config.toml
num_hidden_layers = 8
norm_place = "pre"
positions = "rope"
rope_theta = 500000.0
bias = "qkv"
init_std_o = 0.0
init_std_up = 0.0326
optimizer = "adamw"
learning_rate = 0.0015
beta2 = 0.95
weight_decay = 0.067
max_grad_norm = 0.5
batch_tokens = [16384, 32768, 49152]
Each number is 500 + 25 x the weight over the matrix's rms, rounded and kept within 0 to 999. Layers, rows and columns count from 0. Numbers have three digits each.

# layer 5 MLP down (transposed), 896x224, rms 0.102, rows 132-253, columns 0-55
534516514500491528530462496551503484504476490497515513537448501505486502546527523452485529510446474494500503529507481477484491528499533522489517474483504474550518506505
473511497479441507499535501505489467476533478531486514497500546529522502481555483478498548488524487541501520508510503498494549482460444535473492510516516492486532470505
524540486479483519511531526518491514481473442501500396453477515537461529512452525485473509495483533477524515458525505474462483498515471473476472528497567497490470457510
459453505517553544574463444493498535472459433526524468532520475449479466539478504536509476509480551508539517500508518514479494496472514502473483516492481514510509502455
485442529504456487513472489476523489506523471463533485521507447463487543534523464516507462477511524539496517485461539522492455538506482511506513522453545536439481537531
565496506468527506471487437465500455503529455483503498462530509485482528523520463464469455501460526518510472521562533539518438484483517544495487538550545518488500472551
470481505440501484515520520497502526486510457451471503427496502502510522478474545520466532489514541498443504541533533498473531508492521436530501503520477469468493477495
475516494497538529548482502486479486527528469501468524527493507490467497510503497502566504479472495541528485501515528461502508517514503515486488492523498512502473469494
505505501539507539478509534497526535490528495527477494497511500496521501497504497517505514503489534524482510503469505478479474533496521521474515500520489487539496513501
497513507491485515494509544494508538544507486497547470453502517477501472484485515484480544468493487479478516490488518468522525475498472495514517490524495509518474487472
547450506470511569536469480544529497513575491513500538546468483487525555507501474500511515517510500529491498480517458513511516496515507515490491515515472450463493483463
495443537475504494534518511463449518435484504543493539482498474484564509472519495490507512451500497458540495519480481478474528483516484493479531473438510530469458544484
469451487507478520491513484486519467498522494489519487496510534504520550539509473495460424473524488503513522507544505492498490525483488532496532513509469497504480500507
507523513512484520509466502464523504507545482480460502496476430567501514442456503478462535502481511523490497488516493510493515542517477472467478498505501501486564492484
461463524522467498486473557506471497451492483458519506463498460459545512496490446510509493560526423540484541462515512496483553451500501537532460487506460491457510532524
473513499454506463493510500498476532451493505505541497419518473508512503571549502489475496461524507499493505499473518513474513455523465483538510462499504519511481483489
447525485502473514494508528496506485525484550520470558464506501486518456505533504474490483483493519493501517531491480491493492449540487445495497495510503493510511506515
509456497491505538435513528484486497509533478513498476537553531559507456487497489497478519502466423518493539520548497510495538552490519485478512477524500490522497526496
501557475482498454431511523479520493490495494470524522465505538508507497518513475489496507476467513466510537517462510490514518497513468444502519487446479491514501492492
496504482524525529458490519497511456513498523479484501484521498506515514556500523468545513507500498518475491482491446497481536541494508497464451469497415517531532466500
506467517520500527528484477501487478507523516563509498534490450508516487496522477490563464541500517515499479488527521528523527541477481539468509506486451551536485470519
475482509505464491510494429513557515500500500520482543493552515472434531539508544513499541499510509535492523495478478470493457478484443533518453492531469484518511486538
476476502488527497581457562541503530563513486493490464494494536471487484512517511458501508502474523517491499520498503544513534489484463522495521510512494524555487511481
497518512511485513547497460520504483532487521501485466482473491492480496508482491512522498527472501506504457514529476542535537522481515528498484529478497574463487458528
436506494478519529525494510489489489509497505482517521535503492497459497506526510502501482505467431493512494525495480501512502481494491595492494505494538492484506495497
492532534503495498521518501476534534486491511495477513498481504509508481479511497504507469523514525483499493491489496478486502498482505507487511533500488492503505495536
524469523549518441533492463487505538475569436503505490499505493486546523500522540507541485509465505515479498518500542476485528503526497524479459520538478490459494486512
505466505493510509489504503491485502477510466519499513498510506512535506526526490497456499494523474509502501508475508504516514492500487509477491453522491491510494483497
524547481479455463480535504499500487537508548514500499556460546541505450490469445468483474484461505471484447505486509472491518497521498540489481474518488540509505553470
518485490527437473522505480487520496533510545526505503508550529482459506479525431496505492519478528508499483491496496510497463513519547530483505490485498453478459493481
485482502513473500548508521499473537501461557483514533483503491496515548508507474524540503534481478492557516481492485451529465484519508520447466504532500478553534475511
498474549534498483497475514483501434455504469487474526512518458503491507515496493537500540539533465485506536486550486476502478474506491506487508522465490441518498475478
535471511502517520463489564515492536483511501519548507479497501528489500531523476483474502473501496490492516443462494445503554523495519473520525499536494476469466496470
488475512554507578501512536516522526540544496491486514471435513497471480461441523530434461523502498529470512541516495500503551530506444535526547502498489509496540486469
470543521493476505450458474529518482546513480504502484512522493503508524511515538536495467506514513473519517484497512533517488518499492499541481512502477510524462497446
464550476525529545487477509522460511516507500493481522477477476479535461527510469510492502550534507492512501518473524537498519487481480484456515502520489474532486518504
519500486535518514516474495493504491495513476505494475542490468517471483485540491512508526477535525523536480498484508499495479485515489454496483517519476502504456460515
520492480489553453467509500522521505514482519493440462504491489515554503481489540530518538535478541531497501492469485498490554496482497410477511465481437466495489498502
490473467498517515478524534515515523518516497523498474469541472489530529464475473505511543496532513492502537508500509505500505528487489469472508502499515516496530527497
495502496517483470505506490519524525493500527532500510508491536502498506488487492496517477517517538492487497488469501495486517489476522488481504477513490513508503497524
519500489494469499499468501504512502517526507517487512483496470511471501492489502508516467500483534529504512495500474499508553506519515560482530456507504498480507504519
478487521475484510504478474524492486508493493552511526491513509481550510459476503532480485476486510493511469500476495536520528503496487504504501480489515556543514503483
493502472484456536508522512499500498522511448515487477535475533523469520484493521546497464516481509464481531497500520492487494494483505525480510481547492474473496530457
494539528515452532484515468528476501498547478487539528458531502484486526553482473530535515484460491473483540461554501566466526491561526515512514522532529507521515521485
477481505451462508528453496494533501491484537522479549546523482492510493506459494495482483498499497463509491490503487545513537532489508453507501493472474486506525476493
490486514490481493501483507520495497513518489493515437498482502483540553474503463508476513550507475481479534540527528478524509444479512482518513467512505473503497550480
534501513467525443533493503520514500483509490464490478468502516431557521535500505446481472503558540487465502527524533515524490472531504501465481503506441458470504506482
516503525487537471496543516526474488485530508530496522552477516514467485448513497493465512476467452473491474512492527532490478498496506505479542507522492480522450492481
527538525502531496460504475539536503479477499538516523506490513498510543532513523509509480475531495459464517503528469503518473459479543465498519490468532512511471470503
512509497473524537494535491466496517497507504484467505504491485527543463485543457515503491482488492519482504532489540504551497534511506455465491479455498466477505513521
519479512495462441493508490505503495486522502516476500515534448542540507496499492474506545478488490528505500462517533509488445423483497515486489511508514518496484505492
473512503485482487475505479502489521495497461496506493492493505505488507502509509503503508509499529504492492490480473494497464495485496471502512491494556504500494492489
514525500447482491515456534553530524516492526487518511472519530455473500510523507481522457500465477532469515495520478490542521482503431524556477529472498508472523453485
454504500544502518492525458489480490501503529524482517511486493517482517493454469498512516533497466483522477503476492464510497497484496513483481490496476492512510534513
505533519473485492436492515457477514463519486506448467483455472451501498529503496452427556487500560514494556523421483460501547493501487523517461519515468462455522527491
474465501448504479529501521504449555499477499505471466487538452466503494472515504491462532487512440408460492559521507562509507502473512496480467498510469518482476489480
453495478545458534493523517494470497492540509464503528490533479502470514519579502537490488512469507482493488502542537476436481492511482508528507466495465475469502505487
489449528474499476523486468442526501525461483547485474502538469499488466482527496508453535498541447531500510541471487524495544519511508508505501510502509508470514491483
498541510526517514495477504504481486510446530514481469512460497494457486528508492471477473486521476517471502502468482454570529498512506471499498538498463527524461438500
503529493465504509447499486467474502511492502485529501474514497473535523497541502500524514490500519497502469508473512497520511474490451514491506474516437475479524489515
451445484507497531474485535489496487523521525486461533471485497533540484493538530521522497522494490515490509466490507505516464526498513453468532494499482506498468537529
493473529481497508477513525478480483532511461474508442500556520529512539558483521481480479539485473497471497499510532469509515549512474504509489491493514536476477533463
509552512487493522532515519506493474516508517508563484474496472480478501490502540490470532503486477493503461495518476491504531446525483437506485491481472434444510497501
528512547483528559481486513459464510538497482522471460516493520490505454496526505474514529532506449492493511496500489531478590473505515502473512475489463528451490524540
504511525496472509504504486481450506520528520508440483447497518498473502506521550526476546472496524525515462462466505493508538535529505537494452505536538516495511502499
542505518480572471505481499538516499484520492503503507484548516500529491478523524500498470558477491477506534493449502493541442458485458478513469504463501467500480477492
477486503526567535477514505516468488508502522571470503524459538522518509499502503496542496523508506531513483472521444502525516480519481536523488482486488460497489450515
523482499532458513512531480538534490491468515500513509486472516538578524523516506529487492552497492521516530507511480527494482467492504497491489512503533520473489539457
480489485498502490504528482467503445501485499540513513529463524475498498478503495430469438496497436499498459513468519472512518515536561496470495494532470494538502499469
490520512498538503526532495531511477530502509509528523553548558489560468489513539501525473525484472475490512506502524510511447491460536478518505512493547530525498509498
480465503476510489525490460473520506501516493495527549535470508468532513486475533477488500464493486479509517469527506480481521537512528557484488495468490492489535539497
494503506525520508489517491497492492540497498492495537472481481515505511492477490508536477531471508475494491497493521484492532511482536492503488479515469489537507499525
499517463516481480501504516569487483501468482522475494530517473476493512493505466524473475536493499484533501518524535519531540474470488504516514559460510496554540501578
488530518484474472501530487514521534488502516522507512475518514529501493515538532508473514485510558533514501493517534518503472490475486514465467524505566522489503492528
462501528511497475474486465480503517525515506522491493477523505502491509513450481473488525527488538480527514493522528460497516467504454460505496515495517491532530513529
536521501513482505524484491506491524489484532464514517499530504512501498470470512505516544499497472536503511506483486514500516503514464511488493464511515520469540522539
495501490527517491485466477495527503520507514502512518505498517489528483462474493513482502488504504489518508489432509505519506527478537530476516514471510551488523513499
470492479500512531493510478479503479512518514502494471525472514500485477481491521509511534491479520477491488485487510490507547490502504528473503480509485505523492498491
463506503517486508502438483491521544464478505537528524488473477499521527471506515491484521500497507476527459512516503509528527499539505497489521526503524492544523512502
484552518489505482463519489492504493561495503492497529502516542496470513561450481522494484487497498475484490496537512506524501471515423492430508498486523502469520521493
470509503537489529482505514497494505549494504539488476496504510487516486492495460512480473517497475524469515488481529510490518507465504499515508521550492498522532505502
482455539517495501505517521506452462452497524514508505500526487487482461557532557519514429499486502424523512540495483536502491518474499485510489498544565486483537488512
503420490494532490515508459508531557527517521544535487504531505494492535498496515518546481558484461513510591545474474518508468487524528480496531452499481459489516490533
523416532489518486500487544528509466519498453474520497496541520462497465523472488517495525515534470519435524480487525482509522473539509476524508475520519496440480503506
469471499484468525553477492500473529495456464504506507491488486491479459498460562526501554521425517471490477492509537511537470502499459518485530494499489507470498486476
502474502500500508526505527520504500474574497492511515492501546526510510530514518515514505474487510510514507509501477527464527475491506534557499528515479485421506505474
509557520510486513492469527459489474511503471522485514531533503535508438519531458497482478531478466524445477502522535492480548504490498499522519521461493517487500499495
479477519491483496494522487497500478478520552517498496482508492501496529468548512463480506518492505498495493502484480457531498514495515485460525500530475503480521515481
497491517520509493486526481498531509506511496548500529515483511469507519517492529493486512501520549495494482481477509483480539529482519492486507503502484488508487517505
473493508546520517465476502469518525497513524482522496473551458499503515527525509538504524513501459466544580496480480519559518506506539494485492532533541509482426509521
518483500515446514528517495498492448513469532493528504503513459481497522502496512504527502504458489531483481505530472497470570485482510500559504498461500525497486482511
495497531467461469458526475507490494474506515491496486508461529556486506513527518505548509529493520478485505496476513488513479500487529494524503530520513475467469499508
544507458507504555459524454516528499501508443489519533535506498532553492459515500499449534510462460466470511526514461502429440439470480531528481510498489480529480493533
505498497460507485535489502530574519499447500477548466488482499522478516525535523511541489457525494497474489491500487513508492459522471528510473544495529534496523491455
531463461515478491492503520508510486532497499502471557478495500496495533505519510494552518492486528530522529526484520552462513510483491492506517476509486508497482490509
478460498509473483480545523533471470521496496496472487522525495457478551470457499545502524524480460493511486533498491484499531546514499476519499467487527533537522480452
508495510503501497515498492482496540492514471525507535504479562520540507499472499497496484490481539487524475493495476483523555495503476514469533511502486498490528519463
463474458498530486504484540490513489481475507514481513534455504509499491492543516508503525494530463571527494488483499446475485429479507481498487528476496555531542482475
495518501516515484514537485485542481538518490513493576502478510487529492480496477495550530462533509486511500493509465514508512471451498511491519478540485480520486506511
463544554436520520542476483549506509505471502506489528466480500552525498497502514521509532510540464468513506526455500520461483459511486501514509513499465519520502501507
483492456525522489540480536520506505513500513500540526449502480507485512546449540535502465513516477526496541492500490480533477521464487482524544508526498532471494538456
487488513499520501486511500513524524485514485494523506497497506499491505493501509483512486503493516481510507496506487516511507515489492474489500509514469482511504483497
501461487505542508539527521507472482505504493500473484515524486538492499512482512522550522520506509470478556480508521526498473438482521498489491511526493486508525522535
498546507504520448478522498502497527532539493483488506478475494540483491488535510475482481498489489507456474468485492506488508470484535499462505545456470531513498492479
571473547477493455428476496482478509512510500490471517464526516501500505524500497493463513523495482527533546463490502414493533467496480487523466494501487484461544496521
519513475476496517526470458456548504446486462504446532460438512493517468492532502507512467514532520444512506492490504484567554487534528514529491541516535490549493484475
502516494502469537532560522464491478536473487515474517464474533498512520515540471495479493487500467527546494512489495517451499517536554468527471505515448533480491456488
503512490522474518502497523490507512493531506506511475529524503483502486483483464479488518480522499478514498502485512522497523485491486523555506527500467529510474515522
503472509494524528485514479520480477488509521533522503518520455472464518489466514493466562476502468537495510506512523477562543484506543542453496521502498473514473485549
551515523513517537493526527483491492484525476547456512490470477498522506518504510539512464509512539541509436471520563445516507504542501548509546507472556518468494492475
454507479530507506560554578456494463493475563458549507447491506491492491521520482520488488545516438524500541466496514518522488494524490526517462503500443512502529552484
481511514469511476491524506482480551490505495565494477444518485516530532489501553520500469495537543505538465492518503515509517503476508482486500504473488486525502474491
500484511519452487545488524522500502490518519531476487506498501519488505557516472482461529494503501528484496518479498460469536487478505490523510528501463500500496477507
487530514492485503478494504491471519477515472483523477488504488526472478506502490491499529509499517493487504527481510502494472477477503507505512478496498495506510532492
508528487515498451522501512439438480512477515541499493490532493493546437496509469484493480507498500454470480524520482494512500514549515501516496480493499492511503446491
503479513538458449508494471502482556528519520481504465465505477522506537454512504533527501510510513511473483520470497507448531514525514529516534508511528459463513479536
494506521512504464514492479519519517514473496452511518495485526495533528520541534521497447541515491531474489519518514480544503501522521516547468513518501462496465525479
503514491499539501556494492505504471468478476508481548475526480457530519531501502481472530504468513521499448524510535502489475496482525475539483494495505447499524493503
496509519531512530487487524539472471527478500475475473500453486519487514502519513476493491465483524513498495505478496489494551531514508498473501528536523514492493493538
451477519493464486489512525463479476476492511530489492497485507508481506419531495548512488519504515491447509475517499498477530485516489536513534544502464522495484530472
523490509564522523456461496505489495547524463478526450507490453478511472499487502497484461512493493467511497488516538465507482530495546505506491496510498458457486482545
469457487475462522484496472535516487490480483452486469491514508525484482507456463521462487481499503450484551563526497524517519514502529465521496487501496527550502494535
# layer 5 MLP up, 896x224, rms 0.11, rows 133-254, columns 0-55
502517517491487483445488546489535510483478458545524492536505473508460483511514489511467530447494489519512488552521482565499495486484546456490478485493504479521517554506
460479524478516496509476515496504514516491520493446519552491485522460446527500513510494545477449519527460513485480433530444494492498507483531501485546494567508554505454
486519519480496428514465509499489508485513507500533487491510515541476488516503465510466497493525545483511536516486516521514485493507488449518509522482485462468518521522
491513508455527440496455490490469525504468452524490439528477518513506502526539538554511499467514515537512476453488472561494456527477520482466503516494511535537501501462
495514489520498545458462467508500542489501490516532500512492513494501459522478481513519509492479481488485506462471532477523453442488489533462515525515523488495520484502
476514502505466497511448524506489532463542504518520457515522489529478462517519485501482561471505537507532502478522478512494475510505553517486460468524510501453499516489
460503505463530469451501508503497532477481510450506508453483496506489478533476532512488491513531530476480521523522508542517492486539516525494506504529518547523469542484
451526516570506475501541497505510517500469484522506504489471479498499495520517498479490486479504534526491493513501474499519501443521497506485490495521482502554483476478
465531506525474506504500539511488500453500522523535519483531476521476502529494493488465517536474502518537541502527503491467481462456534478539536481530497496499484524456
493525519514497478499466480473485517498523525506505484496568531533495460469477499503464535524489527537426518487510469503452466511506458497515509520577505516558524528524
503529516497492515533502525508483510473506480493485483529478424527485513463552530502538555538504486457510510544505512485475470501464497473495513509494483521536549532505
475511515539472527494471465494476517471519484501508495519497507481493478452520540503492504498488503511477469479505457521499497495493547501537458474505506510465533499509
511506484513523460497506510492459563487553480542484490481500546471501491490523490461527524511511539499484495524474518510482505481538480525522537488495570515500514550539
454532478478453520482533561509519494524435488529465474538518436492500506476537493482471507492478504455511520514515535509446505504505512476473480532469562526484527542502
471495470532508472491479503526539519520535495518468477488490477509499471538521452462496516548449502502476553505487545539475498524500523488471523534515541537520489481495
514522513528520460521513467481503498498512547519506456497478511495460499448527480496500506556463511488510525500491488498498497501496524499520489537441508481507475509501
468511532500500496501476516512522463490494495528505555490536490491501513489453495474500500520557547468489480473510491545465503476501525479472534515473506513472499510517
506502508476505470517518515482460549488476446518525463506451476528487461498526464520474497497483510512495463546510541509495449519508503482443480488550478495501516503486
486509538495471470506498523514494480494454459456521463488447509494468504457502504528485473468491514485511528491451542514515514471510458483511483445514507496473506497468
501506520551529485484481497508434498524558523519500490501518477506467481521514452508495504524464537440501535499463492471481478500471497513504470494515520531509492515476
521567512519500508491485490539502559459520512482496449505550518505536482514504456545492515451469496485534482551521484460500440474479474523505488521516529506529499470445
474477496456433497529536454504493511523472514536528528496536496516471495473503432507522511509537494473486500490498484512483456462453499471476499502554527479472543504448
474520455521494499466528460534514505529526481491502532509545465492498495444527453453505468506504518524492518511464435480494491479451527423559525511543554470469510500489
530507522492495511504517529484515479478508502492509489472506487492442485458502495451474532474520497502503481548477525539473494441532507522524531499492492485473567508465
534484529482497476481500515503527487485521493522512490508477517488473496532515507497482530524479513509480503498516487491491503491480468499506479507511522509501514494457
496544465475507520485473533516458515487518516480526510503521490511492502444490562495546467517518496506482466488511446499495491490524492451506499487490516524489518479514
550509515473470526518507466487511483498504491485535499478519477491443515515510468469536506516478533494528518491500478508497493501439545470515518525492513487499502493464
490512536499485511490534538511461517498457423444541523514498513495506531518535495494516526507503513495505561507468504550499490526459509461511552486465518473490534493487
483528506493477482492519480458471513512491520510476496508497528524509514495556512473496512493511470473484496513487533497540505480474479509561465489479475501495538541514
495502548468525480498481489492461534500489509508517471515489465538484505498506509529494509508531528529452489518517499525499490470511512497507504477516512496487514550517
477500483496471505428487527461499532548457497516513484474478474505490511534490482491526528492504497444501485523517468490519495477488523485512500494502513522458562504500
480497522484452538532507568490459527475475480494530486475564530517484523482474449493514472471527555482524528486528475496529505473477510524481551467502502495484561489486
457543491477494476489459527463481491522491461486551512504498472505517516545497508541486491469493502527517469506457479467528461503532477501494461498496522492460493507484
486548449483511501499449516462516547470502512527547503503565516514505497463482491501524521447539493531534500476470476528528473496458547507486441462536506455515522465506
520548514483497465467541497493515553478558518511491492499492484542484471456488476507488528501483497518517484559521534528505493493526522500496481500509496505518450502466
466491472492500511482489522500513488501517488462514547488527492509509544514474513506490498496510515495480494525508497464488485471470500491471521485458500523498506503505
431526508468503524505507514532427555493533470492469512528493469510497479476465537492461506525506486474517494502517538526530428482516523464516518518479515497456450500502
494492542471478488524488496470456515480509505464531508512484518502495494497516464541500499505474521501489482501550517516496504465501522490491517453537478491477464516455
527488521485492548506517525511477471496498492513526525499514501485493492507483482504520493497482483514511528499501527489512504506528508496515528529464501501468495505506
480506526515479509481515540511521530485474470513533515463535456514480477502499479497505503481481508438472494520489536484465510435488533537475513519515525506525495531487
480500508512482496481505529517490492510475503493499506491483495541514523530537483527478481465486519514497538531522529476516515497484483484520525498477517538476487488482
491493508459498454456500521445512507487510455477515513543508513479450468480462524497510510490542496532499510500474483528512469503479525488501536476509513463539533544530
474473533466513483516493494496556496458514541479509505446539498502509437515529496449475473493488495495509488527502507466489482518496433484526535470542475464526539486497
490481544486537507511510544488513503503509482527505472529494511542486523503519533500519538496477525523469501550445517507455480525506502469512501511474543521535520474470
490530493472518492500453537528487491490444517501552509480540462553510497499507510496462518560457504468498504514535513546524487485480519464548532501483507485440500540457
469519509469503481505514524468473555470487520506509477495510558513506510464516515486470536441554510446463484518475511492494495492486546561481498512486489523516484556528
454498524478512535479462486466493519516477523514449526410469490522488474509497478477499471496483500534447460551501515517510481461522481484554482450511488523511479501490
548486520440482470457494514475519518510507452503497541460496522515478475477502523467507501528513502501448451526495496519509502469481545458470460477555545464489528508502
496530527452498515488482579507488500478493513491512477483496459480475460506532518528495474537503536500512553515496565489475464502507445516492495495478480507511500529505
492524539524517465505482530515489552509589489533447480488506502512481485526489517477524549497467565473478507556465457472489515501508485528496504479532530558550486482520
461533522457462489485484499454469491464527401470462445498489456507427511493556447437528563454561525494519436515513466559536452481405488472538451514480592520511527538480
518481546496495483492464450517535488492495509527473452474442467558509512535548486481494498460441546499527490509477471509505485487502537525511549524498531511530486530503
506480497506481495486500520505500492450493498506495499521490475489478500534523501497513505514506513509470538484534501473521500501500484511512515498499495503522538531499
477530513470501529488451518503497469498485483527518480490491501546454494479504489529503545483548470475487526460481512499529478517490499449473514481504525545498520483515
494549473468491486495479482518521491517489475550487488517470487492497471510433526482527577485475579463439515537497488508482515520484461498508522516531530543486566512496
539529515471473474521529508531519485499514518478519521484480501517488510517554417531503498475562496509529518554497468524527524505465528483518485543509492442527514495486
491546463539445501524523479512466538478491484510505476480536524527494488503507488454501478510436472483481479527479497515501502484498496533550497484474508513508483486482
466512512469498470464482507545519539474507496514449481541497487541485506514475481513516505510491506498486523540489472499511504520495487503495502481505485545529537510477
467501513467511504502468495503514518514486478518502496473536504477467490499517533529500518456502497495498527488449482533479495493499489468493510468521504507492510465499
509520494523514475479496526502505530504558472478533536513484512515504514524467540478496559486475505521517468514509512533502504496508521520519484495455504517498500518532
495498509522538505523471509497446496501490503484447555444519483504461520504511458508482494501491498460487487495495456456526477511428493504507462518472540536492507493507
498506536514544487463483494514518509490491482523555503500510481487465481483507470473505498493461495501522477531484526494512512509484502479529444502486495537481527468513
438548504535482483533454505485507528524487438521556464485511511507481470520506515489468485483480541506526492540473462471506476475459484476510483478442489526468505494520
491475515522460499503482537494489477505466488457509506470487509526475516464489514502526504519475511518514473495535506484486477466511498498509537430474510516487502509490
496478546497526447474519504495523527504496505495516512486450475530498499485502519520506491505462510463483503482468517485417493487504507531514502491474542520542488534501
521540473496500483516497448482483544500493479503535528470529516483489463489489498479488538487520495526509471471516486496431513509508482489514498447483532590517504523454
520531486514480521457504519473508521507491454506531447471519496483489507441546505557451481574433516475480550496462538496508454463500469463465520450501447491524450514526
492508507503461518529546520451481473486487471500528492445507478504493499508506434545453489453501544505541518462490494487532458512483466515492505523476526484498518487484
435485508506528516482531457462557513482512494538471498496507488481469478509519474492511535461454492460528475507478482512513471483469487487492520497540519552512527509524
463494499499516499496522536509535481480469464489516531475512540509502494555463495505497480476509514520497513519456489483510498451488495495483495518508487488509491499515
507500471481482463488512500476483504501535491494519478519487480503491480467483523483469509521538522485516492501507479538502493498481504505516504493507508511524531529520
492498457500525469466538509488463533481501477516451504491549477526518517499564467525480488516510510508511515521507528496466463478490491427498486485500548511471510512498
528503513474485540499491481491504484484460486514527501500500493519482454502500463493466531507458485505504496501528475495475485506517482473543532520501497504499536510462
490492491486543513481478499475457533482541460530472498499489455517506465480484530487465505505525489491492516511474468557501480491529480506518522489529485518499491502464
445508521519539504520489470498500463492523518560520549457523466500472476467492478480510510475497559494541502488500493503551509525520475502472532490486500474511534488475
522497485484522455488513499519470518489499489543495495499514483523479521487535522517489496492516479510481523530520496514487485490455482496552498517506495491470523484472
516521508525491502490493512539489475458481489510515497497546477494501509513494452514499463497507497475546547510467491490509497483516491491514502509497504485489499486500
494498516460508477463536505509477524488505504513484510498547516518463479541545510509502486476482522510521525526510539496505496500486483487502471471517528507503501498475
462536532474512489470476536494501471466467448456491500497507494488519494488447480462516489541520522474492514490510549513532507495491491483474505503497505484498511543476
525518504481508490521496507478480530519515478489504479476530504514502494494507538516503548500513511453513483517503467521454499524480497510483541502528508513485518482515
521494536479490536478534463511527489507519532555516502504482470516474443477509460504469518510480561500516486459525464535492461483456503463478511489468501488458474483465
514461525543475502469470516454503478514526476481524466504500512515486454486490497443526524539475541439539498530487497493486490489453549479514524457505551478544526491488
530491443467505455476435501446500527474503486500527494469471501521464520541483527509480519505513509494499510482518523506475480516478540524514519525514503494465488519480
458521506478471499511481531528496511484491479517509487477464473491499529512472517452514533510562519458449461507531536491466438439465516501499490446519468474504566501522
519530479456503481501517461504450523488499468484477515500461505550500475512531505525509506475488525435494526503505498504507492481478529491489523502487533524532509515477
487533530464489503521491488552488471471530475494513490541500492551483522502512498501476505544489504481509508528462448513475476469446498498560531491502548481501502499500
512541498487479488466470508482498523480478490474488477533508495513486454502462497540504533504519489495502520493491507529501480483496511516502514461500481524504510497522
512477472490514484496500491481487523501474483513488485512481507501478496470467519504500505476502478506465486482484473490488487496503491503529483517465502483486510501497
494509483493519493470518534486483513518531434440520498496506488509468476471480504518529471533522500495507498483441421486523491512447476493530501470508514498457495531465
445541511517415495487484512500460509468450486473545478524535532566492524486540476486509518516503482488514534556479496498484493491475532471507509527454521489497509494460
465529516534513506521479522515515540463497467485480492506482533488467497521495502504455510485502519492525514488486476485497488502524545508480513518499525546507528473521
479549536517510495522455500503515515502452497493513422456474526487488482428556487545453542487485562529494487523471510454522490535474502531487461449472517509559540495535
487511490497493493483526486511518478441463485504491523475495478480515498455485462483499519528517503454469478485533461506511472506507524472464486461507517494520519503488
499501534496495463505460500517488506487490511537486496493474511509498475522500512511463530562506499491477473495542474509453479470491482474492520494501509536482537535447
460537526482500483515498511467455502524493523519462464483485441557528466555494549465507533510533504466511501514526511529517463505536510491466478496536511461530508509531
498511459486505445517511502488500476490502470521511529504569483504501502502525500506514484478513512505490475531481506469482508486480495520568508494487511517481494512484
491483527514501533501472509517526508494510525479528497503494449500475520521546467482481515531477508515513507533465524467512494476463531497530546489477498489416483555515
478526520521509512530479524456473535512506487490444447498493495535486522494501516528499466484489507507475493501496533509498506500502519485493481445498478507487519526531
502516492541508520498473488513474461481487476516463475489456533534479515462527440497469555481479505493487496484509463459525490515469529499530471452480555492509521546514
496518476480486515499519478494519486502499496474483464467500494542466518469503462480497501538479524462487508568525479476508488503518497496508554510480497507498524481524
538499482493497532510503520493497490496469477518505507510511491520506515496500470531471493508476507488469494507481496470498503488515516476527531461484497525503502493492
467522485487511467477501512504506558422504514505490493518502501516504482491500505473456474482494494482478499533447517487466472467506503486537540481513502485530507511530
530482488511509506533466537494498545488519466522477491497491532522492501516488511499497512507470461531454472510506500494476493474487531474527468488507514521467516480501
497509473466504475519535487510492556509497499503472521469528484487489479463537482494467487514477461508506468518551482450497491509466517507526508500472497486514498511539
536487506427486494512483479475509483489474491505511499521476508514487460507465480477488498538467575472511531497513490475542455497417569486454522454534554530521487520491
511482502510480486484496492507491501456497515507504518501502465483475507482507524495482477547516486502520488469522495511505466462524521453530508503452503520487478544415
524468555509497514494478544510504506488476464513492544521532481495470510543488450529464471517469506526511478479486499531508473467523540519531536488491529501470508493492
522493519515525518494497514503481498485497480544532529497515490504492500522567483517525473502496539471480576495498485532511471510480475505489490501511535497468490511404
504481488524502520464481500496509465424512527491489471489499459554496460497504465510494526509501510473457452504509455471449474511503538498470523448514529508521518518497
505512502505479493506450520489519550469504504504463474510542512496462490473490527505496528476482472468473543524454521455512455482485484506515505509503519461553535491441
507531524498505498468462522468457530486487526486513468478518488502498464510528481524503467518478506515474500507513512497477506476489470508512508518511517536539492485494
493528492480519460473514521497519486458526460486511553484493489504499491480498530473487518528529544497557506508476447538469464445499474439498528522507554489491498504519
502485489506504507517504495509529488515493505504495519500491509482518527512490520503506489486509497497509494484501501489519517509507490500507482517501485492493492479521
552503537508514547487504457522494489495513513536526509492483499506479446492513524459499522532441565477516514513460580483488463454468561504473481522532552486463535502505
459532512498531499478502574485462490503459506498499475488515476529508481502529499556447499519506499479516489541473515494457494467499460472495504525496490480506552497501
503506541412528476461464505462488490505450461529536539503524502485482471473458456492510513469553515469519498512469515505487501510467498497412507448515506494532546512509
509494501500451521512484478522485521490514502502501468506540443557501546478538499465509479511508468512494475517471490485514524490464498462491535543473508514468468509502
507500563494497448433503540517472496507482522503497456516466521495496495455494482499480478558501508517479514494473498525519501494518538483483476488491519518535552491490
511473505491464545464484492507507517445521490503493489537517497517487498495526545416543496494494494474527503530496515531455513525503462524508483545466554473477506454520
494518563474484541479505445475484473508503478502508506474495526507514523542532523510528556531484501536518441506494489478515453520473536528537445461469461492520507509432
466509493514517526489418508500538534502449464466480495501492513472495474477588527551497518513483476519513540527454508482447475547492497509513468500481483483526508522451
447480511493528531517489456546535494504495493478469512489513525516495524548532526505506518467460514489507475549494496467462498500434496471516535537482501522490535495465